config = dict(
    n_layer=10,
    d_model=96,
    n_head=3,
    n_kv_head=3,
    head_dim=32,
    d_mlp=320,
    vocab_size=516,
    activation='swiglu',
    norm='rmsnorm',
    norm_place='pre',
    norm_eps=1e-05,
    positions='rope',
    rope_base=78800.0,
    rope_fraction=1.0,
    qk_norm=False,
    attn_scale=0.177,
    bias='none',
    tie_embeddings=False,
    parallel_block=False,
    init='trunc',
    init_std_qkv=0.0379,
    init_std_o=0.00848,
    init_std_up=0.0379,
    init_std_down=0.00464,
    optimizer='adamw',
    lr=0.00227,
    beta1=0.95,
    beta2=0.99,
    weight_decay=0.11,
    lr_head=0.00984,
    grad_clip=0.5,
    warmup_steps=408,
    schedule='wsd',
    decay_fraction=0.306,
    decay_shape='pow',
    final_lr_fraction=0.1,
    batch_tokens=16384,
    seq_len=256,
    doc_mask=True,
    z_loss=1e-05,
    train_tokens=112600000,
    steps=6873,
    dataset='wikipedia_en',
)
Each number is 500 + 25 x the weight over its row's rms, rounded and kept within 0 to 999. Layers, rows and columns count from 0. Numbers have three digits each. The size before them is the row's rms in percent of the matrix's.

# v: layer 3 attention value, 96x96, rms 0.127, rows 4-40, columns 0-95
# o: layer 3 attention output (transposed), 96x96, rms 0.127, rows 4-40, columns 0-95
# q: layer 3 attention query, 96x96, rms 0.0948, rows 32-63, columns 0-95
# k: layer 3 attention key, 96x96, rms 0.101, rows 32-63, columns 0-95
v4 113:494499561467499492489505521471526460543510501535481503487521524503478534496541485522479493545468527506504543512507449482520504520492460500516546500547496507471502469550518517472519477452528499522500488494500533518533500511484492514481467483530472520531481489515503514509443490535503454488
o4 116:451472514459516513464500509496506492532477482501551510510491510511528529479532467527521513539477511488552539511505532471474463473529528519470504526461499490535477506508541457508491493511508480473447492474481460500511482454495484533488489483451522503521491476523462513507509519478491458490
v5 096:515489459497474470522463462532528538451475472518522512526493498528522474494496505500495466486499454520496470467500517496501475561491456513464468514517474492504546498500504502516497477537464459460484541482519512507495465523499526492523540554484489531532520463496509482503499465492499505528
o5 097:507484500539490463509507481512501486535505541495491478522488517516461469473491560493510522483524477511490481468472503531514509522474482434488471487536483531526495484492504487476502501528515500497560522530494512536487511532511521522491512507558448452512514479514493456553482535516520521480
v6 121:487508514518554510484505503523540483473505534509473487457498515563514490508489526510485532454494539469488505507500548446471462494489527520472487478529480492462471523562472494496476520497524475531513503477509468477536460504513505493506491461498517483519445491500503527518521482479459503503
o6 118:516522479478476502469490499547477510468498499525461499508489482531553477488532534495492486465519480483498495511543502543478517491492497497507566488480552491479524486515512469488524496478531466454519516489487484486539479486496481507570515493504473507480474473539504558512504476458487507533
v7 106:485522541489532475497480475455531483549501486527481450477523527518481509512495474499533479498506522465517498514503474510477494515487434491539495498508468467484485458498512524478508527483514515504511453473495516499557490477458497487519496521503533490498525534521495477520435464555508483509
o7 101:493506511466528513487481482493485485519524562511525478522504487508534549498532482493489501511481528522507520507533500486440472517512502506476521467462474457525486491505538475488478460510507487498472468500471481539503520465430496548477496517468490526510500438486467494516534472481500485481
v8 119:494510498481468454475500471510498497489533501502489501471503503502506481483480565506509468485492462512468514501519523455483472486514520496512516502509476518516564499541502525460510514458491526481481504516479471477483512456450516547503500504424515475538476491508504468485464507554531508520
o8 120:562474472480497497515557507516486488485483499467517493514531499486481470512507514490480528502461500507476476477527526446508539497506478455500494491501505488537493519471528513460502522494528472462507434486483504528493484519469500541508498522457555429505479505490476488506519475474478486485
v9 111:487502489536481512488517480504487475513553508484518520479495491486508481474490492447536530477504524494537478545496535507536506497486561540521497496465498491486502520498469554499495506514520505491467509538460532481509572489496529522520477478486475479545509507536513450500491502517465549494
o9 104:544555499486501530509472519510481508477512505502484495484519506493483490518539434480486491449480500457476505536553517498517497480496462447505495507471531534496487538484525563462498483502459511462494490489516522517497522481486500483506525505462546479511497518501547506463487534485520525505
v10 130:485503506480572532509495510491510497491517499498492470495498509554498482515485501552500507472530512443488499509455501527472470501479498499487463496498522445510445517485466517495479525498470467508501464460551476502535470487517478500519501487509515451457515515500496548497529468510458483492
o10 122:479516476486497536497454500491471515499514524505470455534489461517541514479481475480494501487512521531465504527484492540481514511461494530500562465486547478472512476525475469530498464478531495520516498510488503470516486492483467519534503518520450541475496457496512512518495453513483524553
v11 107:481478456555491422538534469479494532492499559520512478511506521505498475527473465492469459444507481511516507497536500529456470500509505500501478474494474469465502455505527500520511515494511493512492518496488507473467487502497499461553500486465489494556482471506505507493499520489528519502
o11 107:544510535488508469521506479498497468521512532517453499496494471484494464504459573487471454477464454512495483536492465528499523450529487499482488443487454511509497499528493527496514472508505483471512477479502500516515497515484544525523488478540530452523511521534490500532486504490489511479
v12 127:509539561502524514479493535472460500528505476503492502546487482482499488495529475497489499531429527513532509473537497477490497524496492489501514508511448522442469514504486434486518479473530475488485443463461471519507492497462492498485475477480538486494519533506489520494500517497524480518
o12 128:459483497527534523475539472500488509511518500511571517537490507486560533476487515534485495496505501512555530511530500436465453514529524499533527499501503483473486499493512509524508524491491517498497496483459474484542479487511466441476487529490528493506508497490488540483501508508488468451
v13 111:511481530521490569469484464474489493478512488509508523514486465493507463474520462522536508516467496508524476512528545494494472492514512529458502522496482524523560536509491515526541490518511502482496475512536543523503484539495519472520512508468488474527455507510504533490479461451553493488
o13 112:497516498529514513509466472500498514512477481560572487506542506503494499462519526515537502498519466452500505515492520503490497515488459500496493548513497519478514506481531490476546502519478526542546531508477525527512497557485503501487535483530545442513508514488441508508468500488479510509
v14 108:474463462519553496514506500524506509475531487531526497501526514502493497506507498490479503529506461480529528491477529529539483464552494551501545489494490541499516523475496512507473494528482490504471480524498476504549545491523531531517478476528517541449554528529496514524467466516520511520
o14 105:512488465479503523526459516502490510472531505496472500500485496516520546511550485497537533494534511488461450485505504502497482487521511494527489477510505560522462493502558456485473458522501547565503490463507500481482506513529488488487474515435493500483505489515499490476466489530528507460
v15 120:495494491503470523510511476564516487493501479530463512455523512484497493533510498511448506475511533481513571496510480487529468496499511491472501499509480534480511475535468492517517457480515497540515462498458508488542498525498504525498512431504457516536489466517501513503535480553520493472
o15 118:491505490458507491463467525546539507487470491513507518505459495453523451450530505485509517492517463466499522491513529492478483469499522490520494463504492530520498494509516465565506497537499471441488506454476507462492492458498511500511499460429530480498494494520498535514491495500491520488
v16 133:486495471512468466495492488514466472442484468476466552556496473480527481494486481470503507474536494518510498517535509485520488515511509475527522528506495528502531526546475502462502501530498521531489460517482534495537512507486547545542490501473491503559486460503499450494486504497506477528
o16 121:521490503526508467506488505543511509458487496506555525449495504462502446487499470530526516468467487454512499482512530503501497479485473415498506496523517534529481535492504503449464480528498514499514482492493505533510497517477489500484536529468517505559466525508507527513500495503483521457
v17 112:508516533501489492518526453516534509482523521497475508476494491489522473523490500528488481493480505496462521494479514506506463556487475539452462510568496466477493481509468477539523498510533460509459506545484542477511465520515516483485523495468485540519457475459497532498509460506502482478
o17 107:494501499518510456504482510518505482483492503519462499554480488481497503478492536493478504509509471477505498501462531556493517486454496466474473503483500483470553480518501478542546497542503498427535542491492478495519484512510540543529524492512516438484489497510446524522497520497522492479
v18 128:502474473505519529495526481508482525495502531539511499533505514514497521515494480478452493469505547479524506496503524454469527483472530520533492495463525493544472539492476466543482466532476508550472492519490499557470496524527485520525493458551511491502501534518511542516537513475515534494
o18 123:494547523496478516479467487482514533488537473509510539471485487518535498478504513496496499465499493513497496505515491565487510462486521563491511487529503543481523503477468556511487490490519454534496498459508506487510499518578475435511498478477505509480516540499505489500476529525487533521
v19 128:531497494467496494501466501481516465505468496492508494498509526526458505446506524489553503527486493523543498424493509463526519494475489528512496486456498502511556521534511496484516500487511487451537528487479493497523497484466482484496497524511519511531526513507499439526441509511507512557
o19 118:476463490493484535502546496491509465531515533483503496500518500544477481473563529498482500484512531496521489484560496443498477515532492484513468546525504499547498538480510506451476499510508476518508505527497507541530545473461490507448509524489473514488509478470478486490510526473523466493
v20 126:497517504522494506490488514495524458479524525482490525435485478517518489502473502484527549470497479508501473466448515482548544511499529471470486482486544471506446501507470472525497501496498503490515549501445482481493511504533489473525488489500525521454512508477487470506466495489431471508
o20 126:508494467539505496484514509504470468477503512471416522507482526506466462473520465465481489482517516478511487498561462514532494487489515490516515523442529497442540478511501499514488523484472526488502526530521472509509508482512466513489525497517464533471470505452495510487526490510520463516
v21 104:499502466518486470503478498514505438509501498456514479461520504472518487515475512466516523490536526492589490539484462510500497516514477523542504487507495498490549505499491519472484493486531511476502479494455483516561544454488540508513501494502519536495483495495503447463469505525506521496
o21 104:507532491466535517502503527519486495493530509500499507479513499465504511530556459498518480478489538472480499500511484466499477468484494451517517502509493523560469466498527513457479488514513515471486511495477500554488544432444493493490504510448505520502465489467546496492529475509524484476
v22 106:512496555514499510473501534514475486514507507516502519476457506470505493448526523434525536523466507520508468492485477495503543512514526529496510440510569538515533521520454512490493514511518526482496534537484514480502561511504486499468465461486528511490516519496493494541489506498496504488
o22 102:500517501522517550486525515471514515459520475525503497482529562534489481541513459482507520511516506478512473526532517479549471482522528481514506583507528503490532523513511496513505519490473493503499504492537454511503532493514461486472492481459517495498520506493496521414508519494513494492
v23 109:560532480519510533482492491520502494487496505530497516471457497512523464482466509476536549552519507495500573531459475484509515504485517479498497504459513486495505527498497540467505529496473484501508531485511493515523509476478504462492526470530515518511512506540500439517550524523454489479
o23 111:508523504491498572509520506523492519447511476466480524521487518512463466491553472461513512476479493524507532491487520487504503543492457477528490503497488483521514493494515484503516497479505510489525542535513517509508531429502440514515478503513494570515513544496531528501512505495512525539
v24 108:513464493498479532491474480562511487510455508460497487487523526531488472479502522470486504490470544452555496495526479457494525483485519551537479508516530452471549479537468511451476498521513528511478489505534510507549504514516524481496467486475505491515488484517498514501528506485488507528
o24 109:516548495507485536489466528454565508506511485526513483490537498501564440504554492507501511495484520476527499538496497523483474473500503466505531524542532511538495457508507504459481482507512459473465511489478529531509528506495508485522500524480441504477509491529484526493515502476510520508
v25 111:475494490518515488494508468506518505512492469553478492484517513490457498511549481519453530471506513505501514524499498544480494475518483500526515499494495534518506447473482491519504448485505534560519487518516507529551492491476520557495467432511463526492509513504504532521522457533526499476
o25 110:504500515469523488481461508499504538522506474547541507495456507482534506529545477488523544523517519486466501492515505521472467491507511533512500472509486542523504511510517459516490473540507493493441487488490473438505491494519514508478483472425535487498519477513495505531489448519467528491
v26 124:507459529485452532546476497529504511485492523496494496499512511467491456512530535538539474475487476484519564455489476488534462500503503519455482471478494494475529504516483539511527485484520450481519475510454486461518512509556513468465515497487505519519541477524510527513510495497510506499
o26 122:500500476490510547513495538490540450520478538483441498516521507463479478454505553502512508466536474488533486498477517479489484473524495486517499489502520501504506481489476440555522488518462493484552516492487526475499511469478541498490511481487485429502496485504493504456488518507529508478
v27 118:487505471517503522512461497535519525433510488449497479483521511512509466507490523497514493495532514454547482515504539483530483479515490542470496507501426518454504507468530505504526476476521469465451493485454479493513484467472500532485501523503475506486493479526505526484473455511520523519
o27 118:503529458468508480504485519554473478532490525486496514525517490485494531498524530491489504457551498491455467478501498474456532509499472470504508445511532508500434474491536494461503518514507544442502506476463544506490500490480526486477490523491474477469500470476491519501451503506495486484
v28 119:518523525472483521483526505498464459544490511503484538519469488464538505529511430515478498521478525518499537476496456494478494552465473469521513539528500483531498525552453503509524494502501475510496477498498537530508496537512493483518542495521511504555477509469501484490508523503482467472
o28 115:446481529526501511463505484510514506483518467478548511486489485494508485442500473521524476531464482493573570513484519515498482490454497494486492545501470485492538507510487506558527488495505471495521520492486468537512509469507467476494535493501541503558480522503513504511519519516508498513
v29 130:514483522496497485506492529472492482536544498499502485497513518472482532523490506479483446475512546507551483473535463485536516504451485492460478444473528473511483482512498515522444493512504531477528470467458504486495536526521451504490532518532496502525534493534502478484490525508531532500
o29 125:469513500469511513481497505499525508525494566511481468485507470498511506486480485503469487498517482499522512508523469474538497458514556512471532484496488502511478495486465554549457519506466437514534483470519514531495517447480515482499494466499498517503510493474489460465510565470512498478
v30 137:500491501492467518496547505510452489507518539480505530507509484439497513453541545495497505523463496494493518499503518504508530482522555551513520503493544522499499524492450490467485494499505504509469570553509488510471536491521532525493485476456486504479497535514515546518522500512521504514
o30 126:523473471540516530508485536473504503483510437499500519495518510488510501541497498488510529532460540487489472516492537496528485468519505515518472554521536530491527508496492532496496504480492510482496494489521510447479504534560499453516484500453541443499500541505517504444485527476504511507
v31 104:522477516474465472532481497513508511505469474504512475510497510469495480515500512507489439456506440520519446430503486529490509546480460496459456492501501507508509488469471462540489492509483489471505539504494477486484465502485471456517526548476501523493526492465499505485522466501528500510
o31 102:489472488548500459481525496485535479549511554512476462531496503495452482490442552498481506520528491531487463490471471511515488495481510487500483493539450505506522469494456505530470507515502488492546495525501472497492530522490520497468495488548482461467518469478469459497507511503524493488
q32 165:464507510446525475472458523500501451526466482491535477509537498537469478495504463489489494491497518473486508536501480520462478480563499493543498479485497506474504490499507477503459451499507538533472510497499463473537511511524473543477501486529482510461521478521522500552498494511482458486
k32 085:457489478455484484499506535518484485511524518477481513485514469467511511510516555527527492519454477531513479471517482490538523494476520470481509506503515484525514553490482509523485494507470481467476489491464485503443514525452501463457542508489491481479458472528501520471558529496500517469
q33 096:448508519480542468483480550508526507504510459506513502517544492479476471492485489536513497519471529482470504506488471472475550479508510501510500487484529524543486493508485471489468447475499571511515513516449486498507495505476501530485477471493519517471499492553522483485481503480473435511
k33 094:479531489512518476461490533517472517488465534456530437517522477530470460520476523525517477470476497457481497498512471499474499501510498472504476511535448483474477505502506474521502496527528499495502510516510468458504493516542470495462496507524541489476480497470555532522492514554495484464
q34 097:462520494471487478505496499502471483489458500499507473522497488500525527524504505484501492515509477482513479542536454543524528533508500451479536506493481479450507505534527504494483481507470492518452496475577490490537492511505477503524500505526452536491502465514537470506501457533518553471
k34 084:547527559504481475506454524526523493480504509501542501503475476500480473504498503509482496511490512541487539455436512488514463446519517555521464524481505503473519490507514508478522475498488508466490506507449504493501513495464506494525519470539494497521527502535536525542478530489511453520
q35 108:517510539465553474518467526481562524477517472564510525480517483499495490432471489525519523532507522492493547518492470492504490486481513534502474517483488510474488488473505481513493511510525502476525480497465514487502489487493508506485531486505489474506541513520500558497494510502506409488
k35 085:457478515473511508467534479475507506490507537469514496510523480530507483543535475549509516474516490500475487492468537472470530536534514479487536495512494495532494485547499517491505473524501514491539505485552467474492491503538493503494458534516547500501449541442512513475460498525512504490
q36 109:458544477480524490457489549517510495524479462528516486502550509512439493510498506492509471531470493475495494524521478550485482505527487505552514510481477520503477511551517478489447488525501541503458508517502430474524520521482480502503501469524492487480478493514530511525504494481486463487
k36 051:503507522478494523488467471531525508461525539440490431497489460491503453510506491526510518492468522511456515523452522486493509502498521512509498535493473464469509480493474509479507551503496456476508497495508489470472501502560473509475468527519514477519499451517542507511459484519481496523
q37 097:505518478515497484486497539463489469480497524530539479524509507487501551548509486489517503495453472492469508521538562490489503471523488507500494462516478462509501527496465482508490512498579476478505522524490523511531506462516475522522456504519532491530515493453484524534525514509541525470
k37 123:499490490472508466484472529521490456507488503525538479501527466507499478492477519555477498457464503492480517497507456493469494478525468487544498526484494497519508544485488471508499502522529526500452480491510494462493532517466487542476552467545533492507502471542535532555510489522484476492
q38 058:533467524484520491518553484507518492487510477524443491504510515514497475446530515496523429494543463505538504474504482500504481500476459520492533504519460496507520510475531530526518496505453528515495504551510487502482492479524497499495483506518500438447487508522466485455480515485480486473
k38 228:519446514517494502522541459489543526487530495514464500495457557466537508508548485493511501515506489529503513524534515485517520507470468522481535480509498507521491480493494513479509499454472501511523503483515524558510479460521505489526453531476488486494517499482435478462485466470506532518
q39 117:506505520534473548510491483494485502534494472497501529468447503487534497503495500499499508526453517560459516535467547485500486534471533483493507495490552498534483509505447519491500503485532501462511466467523490523465537505491486500487495496470474520540525502469489474528519522491528540550
k39 085:526499479494510539489503475517524434488528488504476528527496517461514554521491469471552504521519512506523500530529512509509484504458473479447491468530516538491490499479486509534515502539519519530526472483482519485503508446527516493465517489494507551481492471480443487486479495496503496552
q40 108:506485486512504463494480463541489511503505495482516499486510535517521480538507501441470527533491521545490472518513507534517522494517470510509461495547522517501500460555506441470471452495504533508489525487499486486475497519477536524527500517517502482472533519502500502497475434481460482548
k40 128:538487527513519526552559470475535538486533494522457503478462513489536508458503476500518474468510492502505522500524536503514541476499456503454533494465506497523468492481481482476505505477480487508541460526510543529518482452508500471509481516476497487510518484467450488512499466492523500489
q41 102:520523458473535500450526483493493463469497495480487481495491496478481506508531463502440501542499525460538512508513493490507502511472514520494456538556496487525511500483535484522547455531520437512495461543519511488485551508478509479484529484512484516480477498508525493490516482503499546483
k41 095:501458480463523520528538467458527496511539506489516503490483561495493516484484465503535545505505489564509527501490510511486461545471551496493505518510503499478522518518458545525503502491491503513515533464512492513478475515514522486534491484477451523535526487507463510506512497450492497546
q42 105:508526520529475470496471488532453458521546479492526546526455475523467486542466471469546508541463481489504478509497483517484452486497519500493519471522532547481473513490506486488481524507509473497456536488501479501511537523506528512540501527472476461496522511479487506533499520497509514468
k42 091:535487490482500459527498471506478479514534453505460532437506523515521526532509516497521512519520518544525503477506538538491492473474492541494534502521528520490505506499462485467503489494557507496530477489498495476458470435528493492529499498491531493487515445485469510474512492513510552505
q43 105:448475503547566526461529478499489491473510552496542529516495519538470534508470513521517516518497482516511472501505519489494507475509496537486477556518512508549491540506502528500495526514493523501494499461468441505490482510508499469453484516513520469510480483535482480457492524506525470507
k43 094:452491479502488521530492509514541496485454517471514498487513406520506522474516533517498501465549524468507558508498493541463483491511486495509493492527511526445500496484520466486504529520543485511478524483510465493488521514495474518496510501476496493495475489444514474469546512490480533500
q44 105:495474482506461470550503519521528498515480536457486486472500498548527537448499492526450497496486519518482521512535506493482512546478514483502536460531491493460470470514478486490523483470539519500515538479492510487495478465515499494516532548510463555484487515483504456487532498491532506475
k44 099:473529544520471481457493505495469493515482487488564489487550447484460475507483470545501493487471499540471492497479467489505484494557483482509478477462536487507499500503496513469484471542481460501513467528502524508530532522473494477470494459512516495470499500523534492492532516521497506452
q45 116:478505477491538556537478504512456508505494502518440495484530476490518541459481515477500449488516492538531485551478508491460488491494486430470534504448497506497515444488478499522544492489492496472526524464506497476475480489465490509510482519521497521492492499527490481504526525517472498520
k45 109:518556538516449476524486518503535515540527482494504469527540486508484509523554502517500514517461475488478493520483490519515534516475505523494480488494484452478492495546511540470516463521477481506455479499453533494512547489485478507464464479510505524500478554455505505509521482499497486472
q46 104:506502518522512512511500519549474506579497512488496466491498565476508518511507489490489514489479533550512526473459523491503494507510479506486502484501446476445508520481502495572519506503587506505513494503485495493482461507475521503469507474486510510489504508513505503451476502503478459524
k46 096:517505475487492513491492477488496515455511517485479516506495510451518496481513478525475475501485485462495416488526499504489525550469539492473508511471526526531538495476481492502532500475457505562517522536510516480542523505566505516476519493466513513506471545507502497512533475508469499472
q47 109:549509503513481492483458466523448493507498500533497543494502517524521515517489500513435481525557508427508510460514510486478507472482455496476489523537466474482520474473473454506524502498499531492506498500467502509472503532531501500503480513509442521507496477463486538520481532514506514493
k47 102:474489518454544471536490505507512515517482502479505492501563521528522474490466515490499500483497473535509529492502487484520547521505507548508539510536521536452500503536517520469489485534454440535468495509520502473521494525487515497471497481519550499505512493518574528504510509512517481491
q48 108:455508518463541479465481543506501475509471484504532466516524497510476472511516475500490477512504510460480523525488466521453520467545495483532508472511486524458522497487527477491467469520495551508491519491500480466550483506488468542485487482537499530487534477522525507529484480514477449465
k48 147:466511492468516447481474552508491474510462506474540465506552452516479478499479510504491492478464479493473480498482475511474494481538501487532483506506478475491496512502493477516477475530485509497475507513490446467509525539483452503457526491531525507477494485516565518531520500534493464463
q49 098:515476487521488508528523516470494502460522534501466550509487516467550521500485548535483528504510508506495461454484517466501539462473495500468478502538509486520559510496484500486514526480462473471530500497488566527453500485470490469532500516499525498532503516503477476462511483490531528492
k49 088:498468466554528547493536478489542528521505454520487468545486522507512496490518475485522484502532519469503529561566523522515512482477460479512480466515496541475491492481516490538500502474527507514531509505526487473489471491534490468501448506486507501501528502446483487469491498484491497497
q50 087:504471478523490501556490482490529507458524504513476515500468512489513491491479530506530509508514513540492514503491509462536500512454503529456457536519509503507507529462484546508529508493487483504546515497497526524463483479547505463501509527471505471534512544470477523429501504505542545502
k50 084:528468524531483513515540460498530493494520505536485533493472549466501540528552479495525515522543495532516508513532536505514489493497469497489547486478537519501510479495513488471490506473513497502519498472511515550543480474502514471520475525488486518492499480500418462472461473482496515517
q51 087:505449500560490526498508476475515484468483532497522491539512524485541502482484552510509543497511491480523515525465501502503479464476470500463480530496531494501510497486467479497530504508451497503545538495479507506469453500472484479497495506502589495509517533491492467480503512511547532518
k51 093:522450538542476478528510517506553511476481489571497547491512518493562555504535523481503509458547489469541491493521487525523502521496469478508519473520516463513513519503518494504495495483514484495476482496499494488516507488487537486518507506480475502519470527476439483520486528461513512491
q52 074:510488438528469530513500478497493466490489528517516494515461483480505530495493569523469502526481512511479509493483496524496488440506499501468454511526470514517487535448452539520486517487492512465525513489480489518506521503524506481538504513494531479544527555480497536473491504517522546493
k52 153:513455506540479513530529470524550509484507480535461537505463557485534510507525475486508526501530490520512502532525503531504504516477467530484511460531528531519525501485482508463513517493492493510506479494517544527514488450496525481525478509473484498480509450491439477492486473475516514549
q53 094:477480491516498497528490490491476456526436530457545508527488495502503509530491505509470521466494487507484527468523500530475471527582507468498503465508480495467490491510479561501479497484497502497482532469473490480549506546528509515527526494490488544529519460520540481496495525524501498494
k53 080:546511473533474525537494484512496504512503464523519553504490489476473506506462511482465477524542526497539457480487504523538468522492520509490461523472519537498528488486519481499524508491522485521493478519524570534512521469494545496525537502453476514508479508500488484495505533493501536560
q54 162:544472491531487510527524455494529530468534512505463503511457512481535525489514523511518513491517494538511482476515528469530511478453494513442496513510516497525517514483483507508544525469496483502540495509472532542474468466525523452514475531478505482508497535478458486461520485493517552505
k54 047:471434531509487477510533484504539538505485502515495484470498542490535484510547485501494509508501466527491510530540489488493534505513422503511517438509497492523487493477493491507488494488470494494480516483503506517514483481496484476506453518503507478486526487494411477458476444492502494495
q55 104:501492510509472483518495502540508521509499454503501530503490536542497468497487502500510440512490497556498484484549487463495499491482470486476565495480515508513486484488476453474450526501482454497487493502506472513456457503499498498501494502469448514458513496536471539485520497443520518534
k55 126:457538518480521460482473543534491505505492503468523443486547450479498470515491502502504492487469480500478480513483499520506524469544478490531498523489481470492502459494502491488479496542487491469512513498500476455510489524501459483451504515545544512481512478520562519523496499533508471455
q56 127:518500508486499528489503480495495535501510531489507504522457533476553517569498496501495503480496478517496488534571487526505520479481473471462521498472493475472496524474505503470482516482524402500492470480484505537508473484492491485529497508466512517537497493481476541481508503493512544538
k56 097:506518502477517481477444536527512485508468486502526515501538457507463478483480509499493489502506496473473497450472490501475499491540508538518474525476487489498517499495532462487498503545519543492467542516485493476503501548513460512456540513525535525493510472519554513564507493533495464488
q57 098:496505471500514495531496526512457558478555504440495455496467497523535474492487508486507491534500497502536528512500545514438489543478554505500505518488482444501459518529506489471490457489481527485485494542493479488496506486449493465506509503481482472491480532515499511514486519493523493472
k57 093:517456514493504519459546474471557478521505488493523508446498516478493496510528484532506550525520488505473510536504506477530519446457520497472509494502509475505485516475503508499520531520459453491507474498500519530473546525538493512504494529496492476481556496513497540453524477537471508503
q58 103:521500481478551496495509463483507531526555533501500545532551464487476533475456547508505512536475514515502537507473495468496531453516434537530461523515493466467521538496505500537496529510522500502508496508505478508480481487485489471480504503530490548508504480524509472476486511494505483500
k58 098:498500531499503497499494489522510525463498488499497531499467470520516481482547501566508532465531497498538467521505540496525498534453514506462531477508522548474529466510480527506516548510523568517474514467493545515488519536522514496513491488469515482530455504477459521486517498484496507512
q59 098:501482484532513501542505501509540530469478496485519488495505490502513494453498519539493488512465437539483528473478533482503489528485551507481460533491485556526521478507486508487476516534470518472531509498494476461469509515513499458457516486490476463489532502539501533480449535517494468514
k59 092:466516502541501568507533481477497490507522541500511521491509467498477548535512476523511531504553507486481471540508508537549497466503504499486527498500497489528499464498543541524500504507459496505517463481539517484532524484475508515564536524476464505493488529485529481458491498490508499530
q60 100:500481481488530534507489472523589546515514487526498561503488516520499487490493503469513532495481451574450498518478529484476484442513500497474482472519482513523488466514507487513539504496474466510478517518496500520513481524541517492487489491514519504472509543489531510463515512498504516500
k60 098:476512507474471517500481522487468492491544507474510486492515494510495488471489478537489531476537495494525468483536458522524521509516511504479465483462505490503509529514510472525503523495489568481501478451502523502492471463487482485526475495455542537496457500476543476570493491508453504544
q61 107:518522532482522526465501463491502492496526485532544471517537498519481496525532447480462473511538496490517529544506535572442529495488505505512481555528508510489491489512488512493518484493521485517527479486538493529498508510491504509441491460513483477501499501514510498497458513564494518476
k61 105:522460470494486478497528475484537515482531535531448456490498531466525489475491495510568515507525492509489565485546487458496513501475512541478495505528465480527513486535509489527517516510459511523469509481486508521498482461530540520539496517502504535494506485498468517498512482448491505520
q62 112:471471527475522495543476512470465525536501449503531462524510486454487502485510473491482440488572541515511501475450516549473475488494507528501511514500479471491494508500486488520486516512446512452489489505465480497494496499495502528482517518513468499514508493480531469505498529520469470457
k62 106:550478513528473528491533470501531518482544509483477499495460564474537511515520515476475543534490486478504487517527523474524528518491489501491526472496522505492515494497486546490539494476487490511462516496516552508494512476498530480536491534472507515500536523473446512457478493488516558521
q63 108:484531538521492456503489494449514482480499513490504563501517504506492492514488504475462495486514489499483497497505504507474527484513505463546521491511488515457517523498527541500531511518485508456460514485485509557478480489566520504556461497510510479487522486509519508449479503551536510444
k63 106:506462497550505477512486503489496482504513494508462456469495460491521469483545516485510493515480524500493531486508479444512543488483485600503470523469529554483505478505486493546487523478530496488511502466514500495501479520452486508523486473469522553489491488486493509506532517490498522520
v32 121:491511526567477544501505494529514536525513479492486509551473489515537503455504510465522500511504494496507447530496510520461507524488479508476488529513500502440467535457510494521486468507503486505516522507504506530471527507499519480468497525503445548489451508534519508548499468467488487519
o32 113:489512533557498478503493484534489543544485488526514511518506538504455567517481495497472519469519493512502462496476508517496492512526471510460508540519482527484470481541513505483482516505492516465505550549481519507489497526527471479510510492507457455511498518526552508511500545523545499484
v33 121:505504534481487518531508485440471464535497492463472464514520496487478495508502432521515502481521525517520526485513487525539512484498507461488490503501533461510492480531491465474501563504543536468490457518479514475500498504506503494520492475519476441520503467494497503469504550469526518461
o33 116:492533526478497520504488496497512464520478506523507496471513504479519483496544471513492458513494473491534511552487514478506515487489507520508482499460471468475499551500461555506508496531477497495484464443523516515504510481448554500519526504529549508478449495474508577506521477497492501508
v34 099:486463487468522470499486476510494537525504523524513511481533514475450497492516529490453479481538505531566497467478493517477508473495504530501503474450499514508546461492469503496503477509509522470480557490530479523535531479489480483546510480442529517489544497500506518478513492487504486543
o34 104:500487496485493554475510494479513482508517491522457527499516460500520448479538516485481504511502529520500495506498472519487451493508501449483504464519501511554508482536512496518458508530520512526473494519513461484464525513483500493461444475505494445464515495495478457492476476467456516549
v35 104:484530483460500514505521512501510494526510466499486476493492536564518475454479503455457507503511522469507494540486468550497515510499498506527438494519501525510505504544519525491508466496486493510475503449509545511472465507469476515515461478482469500478521455516508462470498467478463495466
o35 106:472561559513519458496516492501523503493501480489533490510491515523484468494472493484494447510511504535473496532509475517493554475504535447508486496461543516487481511523499496492509505516491475464483489545486475483500488518512484532518508528492445523485529467476508498492461535526474522563
v36 114:474466466474534556504465488550507521457480466539522542517519487495496505491495525522478504511534490531509530497483494496538495480527491486484544523482489533497474470483485467496505513491509484500503486515453468475518517522516488543517476515498473448490561534477490536486530510460507506537
o36 111:498451504489487505510473497479516491470457468500486531483526519481506483469507477546558491527568502481484496487510522500512470552509467468504483450517509537495496482468482476512501526527494522505513506456541513455493491520516509486462477501496475507439478506476462489496485468514498484453
v37 102:529499505494514509544479481502498538521462497502495519509493474498492466532536440480508541496505504507491534476474474517519498489519487456505548528485496460513495533476509462510522555501551511492501486527467526484502495477508469431498522477536522495472569491474496522520512511483489497463
o37 106:497509504503493543499497499454532479472517497488476498465485538492511505431563504509481479496530474498536519491460484498481491525467463516517471525505459463482536522492496492519521472501465549500497503489531506506499537450533514475442516478512504517509467484497511562489484510511504509471
v38 099:542490526481482497485521497471497499471514509499471471528505466468463532474457539539493514510526509550476542513485527480457491510493523502504489512513525471491464480520485471479532475499508549479517549544478536515471498533476507495508496475459462495549523458496501491460524508467503483503
o38 098:511482522509447509518529471478504475490484438553492540502511476455470472503496531509523505505460483507479483497497504491525518493514500477462487552485502498492564540502502574506501526523508498461501497492503496469535489520528506507525479486502548477489503538477510521546534531509507494515
v39 105:452506495491503505494529518566533483500484467499539511508503483500496500497552505473451529479484484447469505528502507530480484512544507490508512504564497518513486508487475534524472498506481500546507505468536505508511508487531531559512501508481469505433489511467508517524538462515486499481
o39 102:536487501540520432450445507485492519468507496497511459508486533495517510541470511501507484519536533491484483513501495512478489502480503505530543474514508515495493466495515437496516506506500523513482494535491501418459469521549491502501528496475475502507496473517541468500507475514480532529
v40 099:486494531537495457500513521507466488526528531493497480498539515461466500526521490477530490485514493485523475513517519515491492471521536555482491432494508512499514467504470505487475483530483554497495538471549481518524535489521547497518483463491516535518494440528494491509508482538531468500
o40 100:521529484507532505489480532519500523516493518526466491497512482483514479561507533471485497478469510489507469541525483477484467444516559498501525454504488496519483467535516468498462487518518522531477483512497482458479512517471516498492462494512531469536521521523485514501529487462462541552